Weights of a small GPT-style language model, trained from scratch on English Wikipedia.
Size: 15 layers, width 256, 2 heads of 128 (1 for keys and values), vocabulary 709, 8.31M parameters.
Architecture: RMSNorm before each block, rotary positions, no biases in attention or MLP, untied embeddings, normalized queries and keys, some layers without attention, local attention windows, exclusive self-attention.
Training: a variant of Muon for these matrices, 6229 steps.
Each number is 128 + 32 x the weight over its row's rms, rounded and kept within 0 to 255. Layers, rows and columns count from 0. The size above them is the row's rms in percent of the matrix's.

# layer 2 MLP up, 448x256, rms 0.171, rows 428-445, columns 0-127
size [ 95  94  98  96  94  97 108  99 100  89 107 100 101 103  98  94  90 102]
[[104 112 102 126 134 112 150  90  90 103 112 113  94 115 150 118 146  92 112  99 135 159  79 192 191 141 135 153 108 143 171 128 126 105 159 176 152  87  91 136 119 143 146 127 115  81  76 133 160 124 103  81  69  71 128 194  88 165 171  57 116  88 131 152 204 161 114 107 123 143 119 139  90 172 107 236 149 107 122 153 139 170 106 118 209 101 171  93 159  97  95 104 134 136 127  97  62 128 165  75 165 134  70 132 132 124 117 131 123 123 121 131 139 103  64 190  88 138 133 122 169 106 101 108 155  68 137  90]
 [126 138 163 158 161 114 147  74  92  75 137 173 164 126 140 112  89 116 105  76 106 129 109  59 105  76 142 115 131 103 143 141 110 139  88 119 140 146 126 110 168 160 124 112 110 151 179  75 128 117 121 133 119 150 152 131  79 109  92 150 107 146  84 141 160 171 133 146 108  92  89 104 109 133 175 133 201 110 174 161  85  27 182 141 191 121 156 147 114  95  95 171  99 123 165 130 136 165 146 135  76 134  83 156  93 161  81 160 155 132  94 121 171  67 101  94 114 167 100 116 139 115 144 177 180 101 146 144]
 [ 77  97 119 129  70 154 109 100  60 203  83 165  83 121 151 153 144 179 165 115  76 156  99 161 131 148 139 102 152 150 112 111 106 145 149 128 125 130 139  96  95 116  83 115 107 134 119 125 108 130  93  90  98 132 118 121 149 126 120 109 161  92 130 116  40 111  76  45  75 109 108  89 160 161 101  94 128 154 136 158 195 116 133 104 127  78 180 102 119 147 184 155 150 121 121 100 125  89 190 107 169 133  89 171  84  62 147 151 125 190  77 141 113  74  85  98 135  79 111 128 120  93 137 143 109 140 139 102]
 [128 134 146 195 177 117 174  70 138 136 116 184 148  89 110 153 129 195 133 150 146  92 130 116 134 110 157  77 175  96 109 115 139 161 190 139 110 102 106 131 100 134  81 122 115 113 166 160 183  79 118 170 116  58 107 155 149 123 135 110 144  98 162 176 120 135  83  72 192 132 119 167 125 100 176  94 156 126  97 158  98 137 184 139 170 106 194  98  86 154 137 136 130 139 116  83 144 111 162 145 126  90 143 155 161 127 129 152 118 184  90 115 136 146 155 120 144 110 119 130 138 155 151 164 124  72 106  78]
 [141  99 143  88  92 127 170 111  86  95 104 154 148  75 154  85 103  99 127 131 153  87 134 151  77 149 100 190 128 168 107 120  64 121  84 108  76 168 175 136 156 154 166  36 100 150 137 180 149 114 157 149 138 159 144 157 170 141 178  89 136 154 113 191 157 127 163  82  78  91 148 155 138 120 197 162 122 144 102 142 119 192 192 128 156 172 117 156 184 123 118 140 108  59 121 178 142 110 105 133 115 148 151  99 164 120 192 115 134 186 154 106 151 150 154 120 111 150 138  74 154 156 164 135 150 147 134 136]
 [225  83 189 143 128 104  96 138 158 130 139 112 126  96 159 110 149 131 140 172 122 147  59 155 142 122 111 130  94 170 112 128 117 180 154  76 154 124 151 119 100 152 155 111 114 126 222  74 134 165  64 136  91  48 119 104  78 189 119 123 110 140  98 210 109 109 149  89  86  94 117  33 125 134 154 107 138 118 106 141 129 107  74  63 104  86 159  89 164 119 140 125 132 127 138 145 135 113 112 173 111 145 119  59 141 131  79 158 133 138 192 128  75 123 119 157 149 136 159 112 179  80  87 213 154 126 154  62]
 [ 95 164 122  82 115 109 196 127 131  97  92 161 102  77  84 164 117 142 128 108 145 115  51 109 103 132 141 106 115 164 108 120 152 149 164 120 174 130  82  84 113 118  89 132 106 151 122  96 144 126 146 129 120 122  81 155 118 105  72  91 110 117  90 131 145 107 123 159  96 129 127 144  49  96 129 137 118 168 143 114  95 116 141 102 122 120 101 162 127 115 160 181  82 105 108 117 148  70 170 114 149 113 167 193  97  80 148 106 173 115 128 146 168  42 172 119 116 126 101 120 133 138 103 147 144 147 161  98]
 [153 130  97  58 104 152 124 116 122  98 156 153 121 100  53  74 169  84 116 116 157 154 116 149 138 150 139  85  59 128 147 110 156 163  85 120 105 108 122  87 137 162  75  87  97 167  99  60 147 161 151 104 149 103 137 131 152 129 127 113  76 132  91 115 146 135 139 125 105 174 196 201 122 138 117 162 132 147 128  96  42 114 120  59 106 108 145  42 115  93  97 142 148 104 121 125 116 145 153 164 175 155 114 140 161 131 115 110 156 156 127  98 144 103 106 122 175 119 169 188 153 147 150  96  72  98 142  91]
 [168  82  89 170 143  84 110 146 117  93 140 181 150 101  98 167 170 104 124  77  61 148 132 137 161 140 146 133 111 118  86 140  94 142 165 133 117 127 144 171 160 101  90  95 121 119 130  46 179 140 164 127 136 182 109  46  96  87  90  92 154 115  91  96  97  70 137 131 106 151 124  85  91 165 116 117 211 150 151 178 117 146 165 127 156  88  81  94 103 145  67 177 112  88 100 145 153  93  86 146  80 119 131 147 104  93 122 148 150 106 109 139 135 111  97 166 105  77 116  93 106 118 106 155 159 133 218 138]
 [134 117 130  68 127 123  46  83 114 127 131 114 150 176  98 152 114 143 112 120 140 131 133 116 146 191  74 102 139 142 107 127 115 120 118 124 169 149 145 168  93  78 158  91 133 118  83 157  79  85 188 169 145 132 111 128 109 125 158 106 119 170  95  79 140 146  95 111  86  83 137 134 105 153 153 101 139 140 116 114 175  69 125 104 115 172 171  85 110  90 139  49 124 105 118 173 167 111  65 137 125 106 132  98 188 133  75  64 132 154  98  81 113 158 102 152 119  80 115 166 132 102 131 160 115 122  56 103]
 [135 150 104 117 116 115  78 153  77 113  72 165  50 122 117 138 129 109  62  93 113 163 124 159 111 102 163 175 123 148 149 126 154 165 107 180 130 124 147 135 110  82 133 206 118 192  99 140 102 133 170 102 146 143  48 171 124  93  68 103 132 121 138 117 175 104 129 127 155 150  63 159 103 135 183 122  88 119 106 191 167  82 122 179 147 116 133 137 128 118 129 176 109 105 115 138 160  80 180  95  68 121 161 157 125 191 159 130 132 150 108 190 133  90  99 129 118 172 198 169 144 128 160  96  83 153 145 134]
 [158 115 137 127  97 146 170 112 127 100 114  74 141 109 106  69  97 114 131 120 172 111 122 139 138 143 140 164 107 107 125 111 132 172 160 128 137  75 108  58 150 139 137  96 185  85 135 147 118  77 174 174  60 133 146 156  80 130 196 134 113 165 112 126 143  69 119 109 139 158  86  88 173  94 155 126 116 166 118 125 151 139  76 175 140  65 110 136  77 187 135 121 135 152 130 203 155 124 171 155 145 129 127 155 186 141  55 141 100 159 154  64 155 141 125 159 124  95 170 148 110 203 126  88 115 134 152  79]
 [139 169 163  95 139  96 132 141 142  78 112 125 126 106 136 143  88 136 128  77 191 144 132  87 155 119 135  94 132 141 149  99 147 122 114 128 104 119 127 166 145 131 147 144 144 148  74  81 123  98 145 122  85 151  80  87 106 199 139 153 112 126 125 189  82 100 143 120 141  91  90 129 168 162 141 160  57  49  81 110 177 119  95 193 114 152 183 127 111 150 116 137 116 166 117 149 106 146 148 112 145 168 106 173 150 109 134  48 126 119 122  56 128 179 142 170 146 139 167 153 125  62 181  86 100 171 126 145]
 [133  36 126 139  97 148 123 152 131  75 170 156 135 114 135 161 159 121 155 113 133 140  99  97 108 140 192 107  79 122 139 106 148  75  91 124 171 168  66 210 113 142  97 112 120 124 151 126 116 140  90  97 119 136 152 109 144 117  97 148 101  63 150  86 139 127 118 126 115  82  83 118 117 103  90 101 122  13 166 117 124 162 110 126 131  89 113 130 129 122 103 139 129 108 112 144  76 180 154 107 126 173 119 145 143  88 121 144 113 165 125 130 149 111 140 133 157 129 158 128 135 138  68  80  73 126 119 116]
 [153 142  87  96 117 141  93 150 150 141 120 121  82 166 135  97 137 126 118 116 107 144 151 111 134 103  84 173 130 116 145 159 133 143 166 125 115 179 100 114 145 132 121 114 142  97 112 129 162 120 160 126 132 108 122 169 174  85  93 107 119 190 157 125  96 148  92 163 138 127 144 138 144 154 147 130 162 151 156 120 144 133 126 118 116 134 116  92 189  54 106 160 114 122 122 124  75  69 181  81 201 153  99 156  95 163 100 117 122 122  49 172 105  78 157 132 109 142 132 168 120 151 137 141 115 135 116  98]
 [139 117 127 190 177 118 104 106 108 152 120 153 135 134 161 141 156 121  87 118 132 132 129 104 140 138 174 107  86 106 122 179 120 103  75 109 160 104 102  94 124  84 122 120 154 158 160 101 161  99 129 187 140 128  92 167 176 153  97 145 114 161 192 168 155 127 117 136 150 177  99 116 113 122 175 114  75 115  96 144 133  94 116 112 140 103 126 132 130 167 114 112 131 194 107 136 125 187 101 169 108  95 155 136  97 149 130 164 126 186  99  97 138 108 105 110 186  87 133 145 102 153 161 110 132 105 106 164]
 [127 139 107  72 149 109 131 154 130  83 151  42 116 129 190 102  97 124 162 128 101 118 143 162 110  90 205 136 170 107 145 120 101 150  66 112 114 155 143 119 114 120 139 104  73 126 156 158  78 191 150  81 154 121 164  91 112 157 151 175 147 170  91 180 119  85 113  96 203 107 129 152 165 140 124 113 136 139 109 117 100 167 120 122 132  99 129 147 130  95  77 144 114 147 138  97 125 117 101 196 187  91 167 171 184 149 103 100 117  76 136 171 131 151 152 148 150  77 126 117 163 171  99 118 125 118 204 151]
 [106 114 193  84 142 140 156  61 135 116 142 139 144 109 133 154 138 118 168 124  66 136 168 156 127 121 155 127 145 130 115 193 156 185 116 131 165  68 185 202 148 109 157 131  49 106 135 122 123 147 153 136 125  90 136 161 130 117 110  74 100  74  34  87 155 117 147 157  94 147 164 165 108 138 123 100 139 161  97 149 205  99 141 100 143 103 152 100  83 149 170  88 181 152 131 164 146 144 125 114 124 107 118 145  92 131  71 133 141 147 150 123 140 128  93 165 166 130 109 119 109 100 111  98  79 140  60  64]]
# layer 2 MLP down (transposed), 448x256, rms 0.114, rows 428-445, columns 0-127
size [ 94  92  98  98 100  99 103  99  97  93  99  98  99 100  99  97  96  98]
[[ 86 106 117 134 156 100 145  96 151  51 124  96 106 138 156 172 177 156  88 128 152 156 140 133 163 165 156 130 175 131 136 107 123 105  91 153 130  99 154 173  91 107 163  93 100 112  18  94 124 171  99 106  87  62 136 153 167 145  98 105 141 107 118 121 150 130 161 129  88 139  79 146 109 135 157 156 142 135  99 126 137 168 104 111 177 119 182  78 104 110 126 111 138 165  90 138 114 120 119 130  97 173 179 176 162 127 112 134 185  59 115 134 133 122 121 122 134 144 174 109 112  80 111 150 176 148 164 167]
 [126 103 141  90 123  88 177 136 121  94 126 138 171 149  76 142  76 124  74 123 155 143 149 100 112 210 156 155 151 160 155  93 185 107  93  96 116 149 172 161 121 161 123 148 149 165  97 173 197 108 119 167 135 123 149 129  67 142 134 101 106  77 123 146  65 171 175 190 143  85  97 146 120 157  94 173 210 168 112  72 139  95 115 140  71  74 175 120  89  95 152  84 136 151  86 111 157 136 122  92 162 121 174  92 138 146 149 129  95 127  69 121 104 137  85 146 109 134 111 122 117 140  77 167  95 116 138 116]
 [ 86 178  27 102 134 121 102  99 140 164 136 121 173 110 196 106 170 102 142 151  79  99  91 180 103  99 142 107 107 160 164 162 148 129 177 144 128 118 103 104 160  76 110 139 146 107 115 202 146 135  81 114 188  91 106 109 112 160 134 119 135 144 125 163 143  88 121 137 128 112 122 162 164  76 136 103 154 108  80 159 115 143 122  81 115 179 184 196  98 160 179 186  99  85 129 126 174 138 177 178  76 164 146 108 158 136 158 108  84 185  92 106 142 128 137 141 105  72 153 173 137 100 124  96  62 139 122 168]
 [137 128 196 160 150  79 112  95 171 134 181 150 132 108 147 110  64  98 134 120  57 116 188 125 118 143 161 159 194  77  90 116 135 162 147 182 102 130 159 152 137 140 197 122  85 172 147  82 115  75 139 165 150 142 100 172 156 108 175 134 163 162  74  87 103 161 108  91 166 148 118 126 135 154 150 132 184  92  80 135 173  81  98 120 113  88  85 161 109 113  93 224 195 163 182  61 131 168 185  92 103  87 110 142 121 127 134 140 117  79  89 137 116 112 103  58 149  76 117 134 106  83  71 134 120 107 177 112]
 [201 128  85 162 121 149 166  55 133 184 175 160 164  81 106 114  99 121 149 147 227 157 131 163 112 159 119 194 138 158 138 163 142 214 148 194 115 121  58 150 127 154  98  96 106 134 128 130 126 128 137 164 124 168  74 130 133 193 134 106 113 162 105 117 148 149 175  77 137  89 107  97 182 154 166  98 171 157 121 163 172 122 144 112 131 127 106  75 154 191 110  97  59 110 165 135 120 143 107 153 120  99 166 104 102 107  98 113 160 121  97  89 202 122 125 138 140 118 102  92 115 153 141  95 126 130 119 155]
 [171  90 169 107 118  94 161 103  99 167 172  58 120  36 132  84 171 130 154 145 123 116 119 106 136 175 139 144 149 148 124  93 142 103  88  86 125 109 151  40 151 153 154  88  83 114 168 110 120  93 147  85 103 126 122 125 191  96 101 168  91 129 123 128 151 138 116  95 165 158 146  68 130 125 125 185 136 135  93 154 142 129 172 117 119 136 114 154 185 163 143 157 159  86 118 146 172 146 183 110  99 129 116  70  43 143 142 134 137 130 154  77 128 142  94 143 112  85  90  96 151 108 145 152 133 154 110 111]
 [112 128 140 127 125  83 118 151  84  94 103 127 101 118  72 141 106 154 120 139  80 121  78 125 140 164 142  86  63 135 136 144 120 121 106 102 145 115 124 170 127 146 144 132 119 135 142 168 125 120 135 149 152 121 130 105 120 126 131 159 144 150  90 110  63 139 131 111 106 152 133 144 118  57 220 109 133  57 147 139  96 121 140 187 109 104 179 159 140 109 183 136 130 141 157 113 160 155 171 141 101 104 121 173 151 119 175 100 128 133 131 129 150  66 134  64  70 131  88 133 111  99 206 159 137 132  84  83]
 [ 87 124 103  98 113 120  49 137  98 105 143 136 128 148 142  71 111 141 109 133 145 124 136  95 166 130 132  84 154 171 104 133 101 104 107 133 144 155 130  96 175 167 142 133 135  90  83 143 102 144 148 107 109 120 128 136 132 160 143 113  83 122 114 177  90 122 116  72  96 112  90 129 134 146  77  92 136  92 130 116 130 132 144 132 177  98 142 155 154 116 178  70 126  89 114 104  95 105  67 136 141 163 138 189  93 139 149 117 198 165 117 174 172 118 138  98  70 154 163 149  87 104 162  92 165 123 113 150]
 [174 101 141 143 174 125 135 179 147  88 136 129 150 123 123 127  67 179  76 116 132 147  91 181 161 143  76 117 110 102 152 169 105 120 149 108  84  70 134 126 129 141 186 172  91 124 147  56 110 146 140 124  65 121 118 143  76 101  88 114 200 111  80 118 121 160 115  93 141 126 114 123  51 123 116 125 129 124 168 137 104 151 156 122 137  83 107 179  86  86 154 109  95 150 171 130  92 137 136 102 110 143 144 201 147 174 118  93 140 158 179  75 119 120 118 154 113 177 172 113 176 123 148 147 120 111 153 128]
 [125 172 140  82 149 154  96 118 116 162 135 144 193 116 142 117 169  99 103 122 133  70 135  89 107 170 190 149 155  97 101 157 135 203  88 130 105 122  94 144 144 137  74 103 147  66 149 151 136 106 174 129 188 164 149 112 126 128 152 110  84  90  51  73 108 192  41  62 158 101 125 132 100 102 123 110 145 150 119 129 182 182 137 132 162 152 133 144  64  96 140 169 107  90  94 163 134 207 145 141 114 163 145 162 140 104 126 140 137  39 139 142 124 103 115 163 121 221  76 118 107 122 182 131 138 145 143 193]
 [135 174 154 145  73 122 134  72 112  94 102 116 137 134 131  97 212 121  71 119 157 123 161 155  77 161 127 122 105 156 112 118 187 119 158 119 100 115 100 126 154 142  95 144 139  99 138 125 111 150 140  87  76 145 125 202 112 161  98 154 157 162 174 111 129 218 145  80 112 118 169 152 176 127 107 152 158 110 116 102 144 122  87 141 131  54 136 150 198 100 125 114  81  99 130 175 135  90 152 102 176 145 114 178 172 124 164  72  88  48 111 168 127 118 159 150 159 131 144 130 118 106 182 136 134 140 134 139]
 [158 151 109 115 151 117 139 144 111 133 143  84 110  60  87 147 165 193  51 141 138 149 152 112 141 148 158 154 112 125 117 105 111 126  68 196  99  95 103 150  85 144  87 128 138 212  91 177 124 155 122  99 142 126  67 171 121 129 173  99 147  57  91 150 112 113 115 124 104  90  84 100 204 151 144 136 103 137 162 130  69 158 114 139  79 144 116 124 137 165 123 148 148  93 130 102 112 124  98 155 148  85  65 159 146 176 121 115 133 170 132 144 140 198 152  86 147  98 156 209 145 108 148 144 145 150 152 136]
 [ 98 143 137  85 165 109 145 180 123 141 153  56 154 132 130  87 107 178 122 131 134 116 122 141  96 167  94 144 188 135 134 134 175 130 150 193 135 118  94 120 151 122 114 138  95  82  78 103 109  72 143 164 102 119 157  98 103 119 139 144 150 172 157 138 104  40 102  76 189 117 109 100 127 167 194 159 173 105 104 118 110  90 130 122  52  99 154 132 166 206 123 142 121 112 105 144 146 143 126 166 133 138 124 150 115 195 101 154 126 100 118 128 187 110  97 138 135 134 126 122 107 160 153 118 133 128 156 152]
 [ 95 147 154 102 122 168 111 103 123  88  87  91 198  91 108 164 110 136 157  95 120  62 129 112  71  78 114  68 150 122 102  91 101  92 157  90 148 120 123 137 143 162 156 141 109 171  70 153 152 111 155 156  45 111 150 110 151  45 111 122 112  91 112 111 113  59 101 161 113 177 107 182  92 105 155  92 108 112 127 128 116 126 103 127 114 179 127 111 127 119 122 173 109 139 113 119 105 162 160 116 151 123 153  88  79 156 122 195 104  93 163 110 171 139 129 109 128 138 156 122 152  55 163 104 111 103  94 113]
 [204 125 106 154 204 147 126 146  97 133 131 155  65 160 152 117 154 116 137 145  91 141 150 115 129 126 115 105 143 142 110 104  62  93 173  82 100 144 123 107  87  84 145 144 188 116  58 108 115 162 153 132 157 122 160 165  81 127  99 106 170  95 119 123  49 118 118 113  35 115 158 123 135  70 145  97 121 104 131  90 111 122 179 131 156 115 104 130 147  67 113  76 195 139 127 159 153 103  81 160 115 156 185 143 120 127 127 126 163 137 143 118 149 174 157  83 145 154 106 170 124 111  54 174 184 111 120  74]
 [140 130 103 171 193 122  97 119 102  97 130 105 147 125  76 126 119 181  58 145 144  71  77 109 112 102 176 141 143 158 119 124  68 109 143 127 105 132 157 133 120  81  98  67  89 126  98 129 122 110 102 161 194 106  73 137 153  96 163 175 131  83 142 191  76 137 153 175 141 135 148 112 166  83 103  90  99 119 194 119 161 146 119 130 123 161  79 178 144 180 102 146 121  88 110 117 124 147 119 163 146 145 122 149 165 133 105 157 158 117 172 105 109  97 132 152  76  83 140 118 145 147 165 151  97 125 171 142]
 [ 71 201 159 148 161 140 126 118  89 100 108  91  99 131 126 149 116 125  86 161 164 150  97 159 119 128 108 124  92  42 112 127 114 112 124 119 112 104 144 138 228 122 168 110 149 137 177 128 163 172 104  81 120  75 123 147 148 192 170 148 114 136 145 148 129 132 120  82 126 138 139  90 104 143 124 177 226 106 134 130  80 146 119  89 124 152 112 136 190 120 175 109 101 128 195 127  99 151  89 136 127 110  79 149  80 110  77 107  96 141 138 110 127 159 134  76 152 149 128 179 138  89 135 160 157 155 104 167]
 [112 126 170 156  97 145 117  83 141 137 168  91 146 170 171 116 175 183 143 123 101  74 164 127 141 117 131 128 113 106 152 136 192 158 137 133 161 126 120 139 235 141 156 106 138 112 150 135  96 152 171 138 148 141 181 157 147 204 151 116 119  68  99 120 132  99 112 134 120 120 158  72 184 126 163 140  49 107 167 148 165 149 130 101 126 149  95 114  92 132 204 139 178 152  81  38 149  71  99 139  47 101 121 142  68  94 104 138 102  73 100 106 128 133 173  57 146 126 105 150 153 193 100  95 110 103 147  92]]
# layer 2 MLP gate, 448x256, rms 0.172, rows 429-446, columns 0-127
size [ 89  99  94 101  97 103 101  97 100 111  97 102  98 102  97  94 106  98]
[[130 150 131 103 123 122 111  96  77 116 201 131 127 105 167 130 133 133  71 181 125 140  76 113  99 171  89 137 150 194 125  93 108 164 116  98 109 133 109 142 154 114 126 104 180 118 140  85 111 112 108 156 143 105 132 131 140 126 149 137  96  86  77 151 166 130 129 143  97 137 145 154 116 118  57 159 117  94 110 143  59 153 150 128 159 176 150 144 130 125 150 168  82 138 143  87 162 122 178 152 165  90 101 105 115  84 153 110 111 112 217  77  95 159 149 144 174 154 147 102 157 122 158 174 148  97 163 131]
 [118  84 159 174 123 122 161 155 130 178 163 134 181 178 157 163 161 157 104 124 108 173 185 106  34 184 109 118 155 153 159 153 113 195 123  70 123  82 141 117 126  90  76 136 148  86 120 120 126 106  79 178 122  38 133 121 131  98 116 169 107 100 104 112 140 136 137 105 112 151 137 146 139  68 111  91 104  99 128 168 149  76 161 104 169 117 181 177  88 117 169 168 199 117 145  94  70  64 119 154 184 168 148 132 194 167 177 141 118 200 134 139 120 149 108 172 116 136 138  98 157 126 134  96  77 140 119 151]
 [108 110  92  56  88 167 151  58  96 134 147 126  93 191  76 128 133 151 126 172 112  90 117 111 145 133  49 102 149 193 159 122 160 104 157 120 193 146 121 123 135 124 176 147 169 134  51 121 135 116 131 141 141  88 115 143 119 124 124 148 121 137 156 155 179 144 116 112 124 157 128 192 148 138  79 133  99 105 167  63 194 165 124 174 128 155  84 163 124 100 107  78 104 145 153  82  84 171 155  61 168 110 106 127 113  94 155 140  73 114 153 121 169 155 138 123 194 169 107 121 135 116 151  95 162 143 132 168]
 [205 100 122 114  83  86 112  55 153 124 129  95 137 101 175  79 119 106  78 138 133 140 141  96 161 151  86  81 103 132 127 184 127 119 121 132 109 128 193 160 150 146 127 128  95 198 132 147 131 129 117 174 113 169 111 109 181 123 165 154 112 123 117 195 132 148 197 132 154 138 131 145 136 117 162 146 123 146  87 128  60  75 170 126 165  88 119 110 131 107 117 134  80 118 164 156 134 135  73 123 129 184 181 168 101 135 127 163 139 195 142 139 126 152 202 147  92 145  88 105 129 107  92 120 137  95 102 117]
 [109 208 111  98 101  85  90 109 133  96 116  48 148 100 122  65 129 129 143 119  91  90 191 133 114 103 141 159 107 105 110 115 149 148 144 148 113 118 148 114 133 147 156 150 143 124 132 188 208 150 135 151 134 135 120  78 130  93 202 119 123 208  98 115 128 161 101 125 119 121  91 144 102 118 127 133 129 136 127 125 103 163 127 126 107 153 137  93 105  81 150  93 148 124  95 157 102 169 120 109 185 155 102 166 120 154 158 147 182 132 117 129  80 139 135 122 204  86  86 199 120 139  93 114 101  91 129 132]
 [188  92 171 118 180 127  78 137 102 113 118 144 127 159 182  85 127 118 127 107 162 101 127 135 157 118 131 171  93 125  94 120 171 168 119 103  98 116 145 145 104  74 108 116 169  95 153 116 112  93 126  86 172 162 162 121 118 160 154 171 109  89 132  91 190 114 159 134 136 203 123 175 193 135 158 170 147 126  92 138 165  51 158 148 182 128 141  76 102 136 151 124 156 124  77 134 127 118 126 137 125  99 145  75 107 167 135  73 144 147 123  86  85 164 110 146 124 173 135 110 123 108  98 128  90 149 165 113]
 [168 128 100  89 137 112 150 158  98 152 139 105 174  91 107  92 134  51 154 110 165  90  59 111 119 111 162 129  91 131 137 113 156  61 127 126 162 174 111  84 146 143  98  73 109 158 125 138 152  99 145 129 193  91 212 141 114 130 117  90 136 123 136 133  61 158 130 152  88 156  82  79 123 135  95  97 152 115 196  78  94 114  61  90  78 133 130 142 120  97 175 121 119 105 171 122 130  46 138 128 168  84 115 115 200  95 181 144 157 158 136 178 177  74  98 149 167  83 118 187 119  93 166 107 184 120 142 129]
 [113 117 173  98 111  67 144  99  98 138 110 107  96  91 131 103 114 133  92 131 147 180  57 124 148 139 155 167 100 133 152  47 189 149  91 108 126 145 125  96 127 111 158  72  87  72 156 122 133 104 160 129 108 101  86  83 130  64 142 103 154  63 129 126 146 158 130 112 133  98 123  99  86 128  94 148 174  79 173 128 121 149  82 137 184  73 123 123 120 140 148 141  95 136 109 115 116  80 123 177 109  99  79 129 103 118 150  78 104 113  97 157  96 143  95 161 167  80 122 143 142 137  70 185 117 163 168 130]
 [124 154 149 115  88 113  87 103 165 201 120  60 151 147 121 158 140 159 144  82 161 106 140  69 153 128 100 143 118 145 129 111 116  98 105 103 149 125 126  89 153 141 173  84 176 115 127 163 109 125 130 181  83 131 112  67 125 125 135 157 116 147 131  89 125 175 109 141  38 148 163  89  75 125 181  94 143 138 107 158 149 154  82  91 123 200 126  98  64 129 159 102 149 111 109 128 178 170  52 150 115 149 115 134 208 155  90  71 152 130 119 175 116 146 124 175  29  76 109 129  64 102 145 115 101  85  91 138]
 [104  95 116 123 132 103 171 166  94 154  90  85 171 116 116 146  63 149  73  96 125 134 211 154  96 120 122 185 136 162 121 153  89  80 147  95 169 123 145 170 153 122 180 115  86 175 158 134 108 172 156 127 146 144 130 194 191 118 104 180 128  99 192 145 144 105 101 168 121 115 146  83  56 133 162  48  68 159 106 108 123 136  94  94 127 121 147 167 167 124 152 100 166 141 107 111 123 140  96 107 137 146  82 193 161 118 146 146 118 169  76 140 177  98  76 181  77 126 102 176 154  97 196 154 170 175 152 141]
 [ 66 124 126  74 189 143 108 120  79 114 148 156 123 129  90 150  84 123 185 111 144 157  93 157  89 138 137 163 132  95 160 150 101 118 108  94 157  80 157 156  55 149 112 122 108  88 119 102 103 192 179 105 184 166 180 138 134  82 163 102 120 119 148 156 120 123 170 102 136 129 178 191  90 146 119 123 143 123 123 152 147  91 133 115  87 115 164  98 112 111  74 109 122  85 125 165 137 143 131 121 110 112  62 128 174 154 110 120 132 131 129 109 176 198  89  57 148 112  97  97 164 140 217 136 104 140 171 176]
 [141 167 178 156 107 128 144 131 166 104 104 104  86 137 110 127  67 114 156 182 145 146  85 146  95 103 171 141  94 147 111  97  82 152  86 130 170 121 117 165 108 157 130 174 174 111 136 129 128 127 151 142 115  75 102 114 135 141 118  92 163  89 122 152  93 101 174 153 163  69 123 108 174 112 181  97  62  74  88 135 115 121 106 115 121 149  89 113 149  81 140 222 135 147 103 140 115 126 161 194 121  87  97 146 174  27 147 104  85 185 168 108  78 140  77 190 123 167 143 166 144 119 166 152  53 142  90 133]
 [125  49 139 177 121 152 157  97  92  61 127  90  22 133  77 173 121 119 170 120 106 145 139  90  98 102  92 137 131 119  59 133 117  77 144 101 163  81 146 104 136 165 141 119 108 135  59 151  65 119 114 133 140 120 173 134 153 120 164 120  86 103 144 123 157 155 138 103  91 142 155 136 153 164  74 153 157 133 171 135 138 138  90 188 131  18  76 133 189 123 114 127  95 111  86 125 154 127 168 106 113 197 121 115  73 160 114  69 138 108 112 122 139 106  87 103 131 134 178 122 133 165 144 139 132 126 113  92]
 [ 82 119 155 122  89 179 111 100 145 179 153  48 150 137 138 196 166 155 118 141 173 171 152 134 120 124  78 164 170 106 104 104 144  72  93 124 109 104 164  71 103 119 149 128 130 110 116  94  97 159 176 116 138  70  93 142 180 138 147 108  87 113 170  44 147 137 167  92 158 174 113 164 156 132 140 130 154 100  87 113 167 176 129 131 128 160 112 165 107 105 150 102 210 149 219  97 152 111  77  79 188 122 150 153 156 141 123 108 144 119 122 109 168 122  83 178 120 183 162 115 165 145 105 106 109 122 138 151]
 [110 137  86 121 137  46 108 161  84  78 139 139 129 122 137 181 144 119 197 129  87  91 117 142 120 162 163 164 106  87 124 141 126 122 148 158  74 105 147  65 117 147 121  91 161 137 117  94 111 105 105 129 124 194 150  87 151 132  95 127 155 112 114 123 129 102 177 155 143 149 138 178 126  60 166  41 167 136 151 112 180 169  88 103  95  98  97 112  82 117  67 201 114 153 180 158 140  87 122  75 156  91  90  81 153 152  68 149 125 141 129 189 182 152 170 123 200 113 133 116 113 102 139  91 185 103  98  56]
 [146 114 128 118 148  83  96 138 129 170 153 147 134 109 106 103 115 156 147 154 132  82 178  73 158 195 122  30 158 142  95 104 118 124 145 153 171 136 122  56 136 159 119 131 133 109 187 105 108  63 124  87 126 145 117 132  99  85 104 103 162 121 107 139 163 124 140 108 114  71  83  93 140 170 138 137 153 145 169 153 125 116 125 123 152  75 157 122  66 121 135  94 135  73 103 146 163 100 161 170 149 114 125 114 117 139 132 159 192 160 155 127 120 119  96  69  87 119 155 138 139 113 124 189  79 120 136 130]
 [ 95 106 141 131 193 190  94 107 107 144  97 157 121 123 125  81  87  99 122 178 156 111 145 157 133  98  80 182 108 163 108 174 117 125 138 146 180 149 122  97 158 150  82  75 122 148 115 132 156 184 151 119  87 128 166 194 127  64 114 101 100 190 113 136 113 168 182 111  83 126 157 105 111 108 118  87 145 163 114 129 156 103 165 116 132 157 176 143 146 164 102 132 133 167 158 162  56  99 163 114 145 138  78 151 163 106 123 135 153 120  95 166 156 117 119  85 119 107  56  95 118 117 169 175 111 120 123 159]
 [ 93  81 106 164 101 135 150 160 161 109  80 181 124 150 116 126 102 181  65 162 147  72  84 154 152  96 145 117  66 154  95 138 138 155 121 143 152 178 133 114 157 103 187 174 105  87  92  82  89 111 143 141 147 145 137 157 125  97  72 137 181 143 100 110 116 147  90  81 124 136 125 116 162 149  92 107 110 108 133 147 171 124 158  97 133 108  68  89 141  90 141  79 174 148  87 142 118 120 138  86 144  92 146 129 151 140 151 152 103 161 152 105 121 110  79 125 135  91 165 114 143  88  88 129 183 129 153  77]]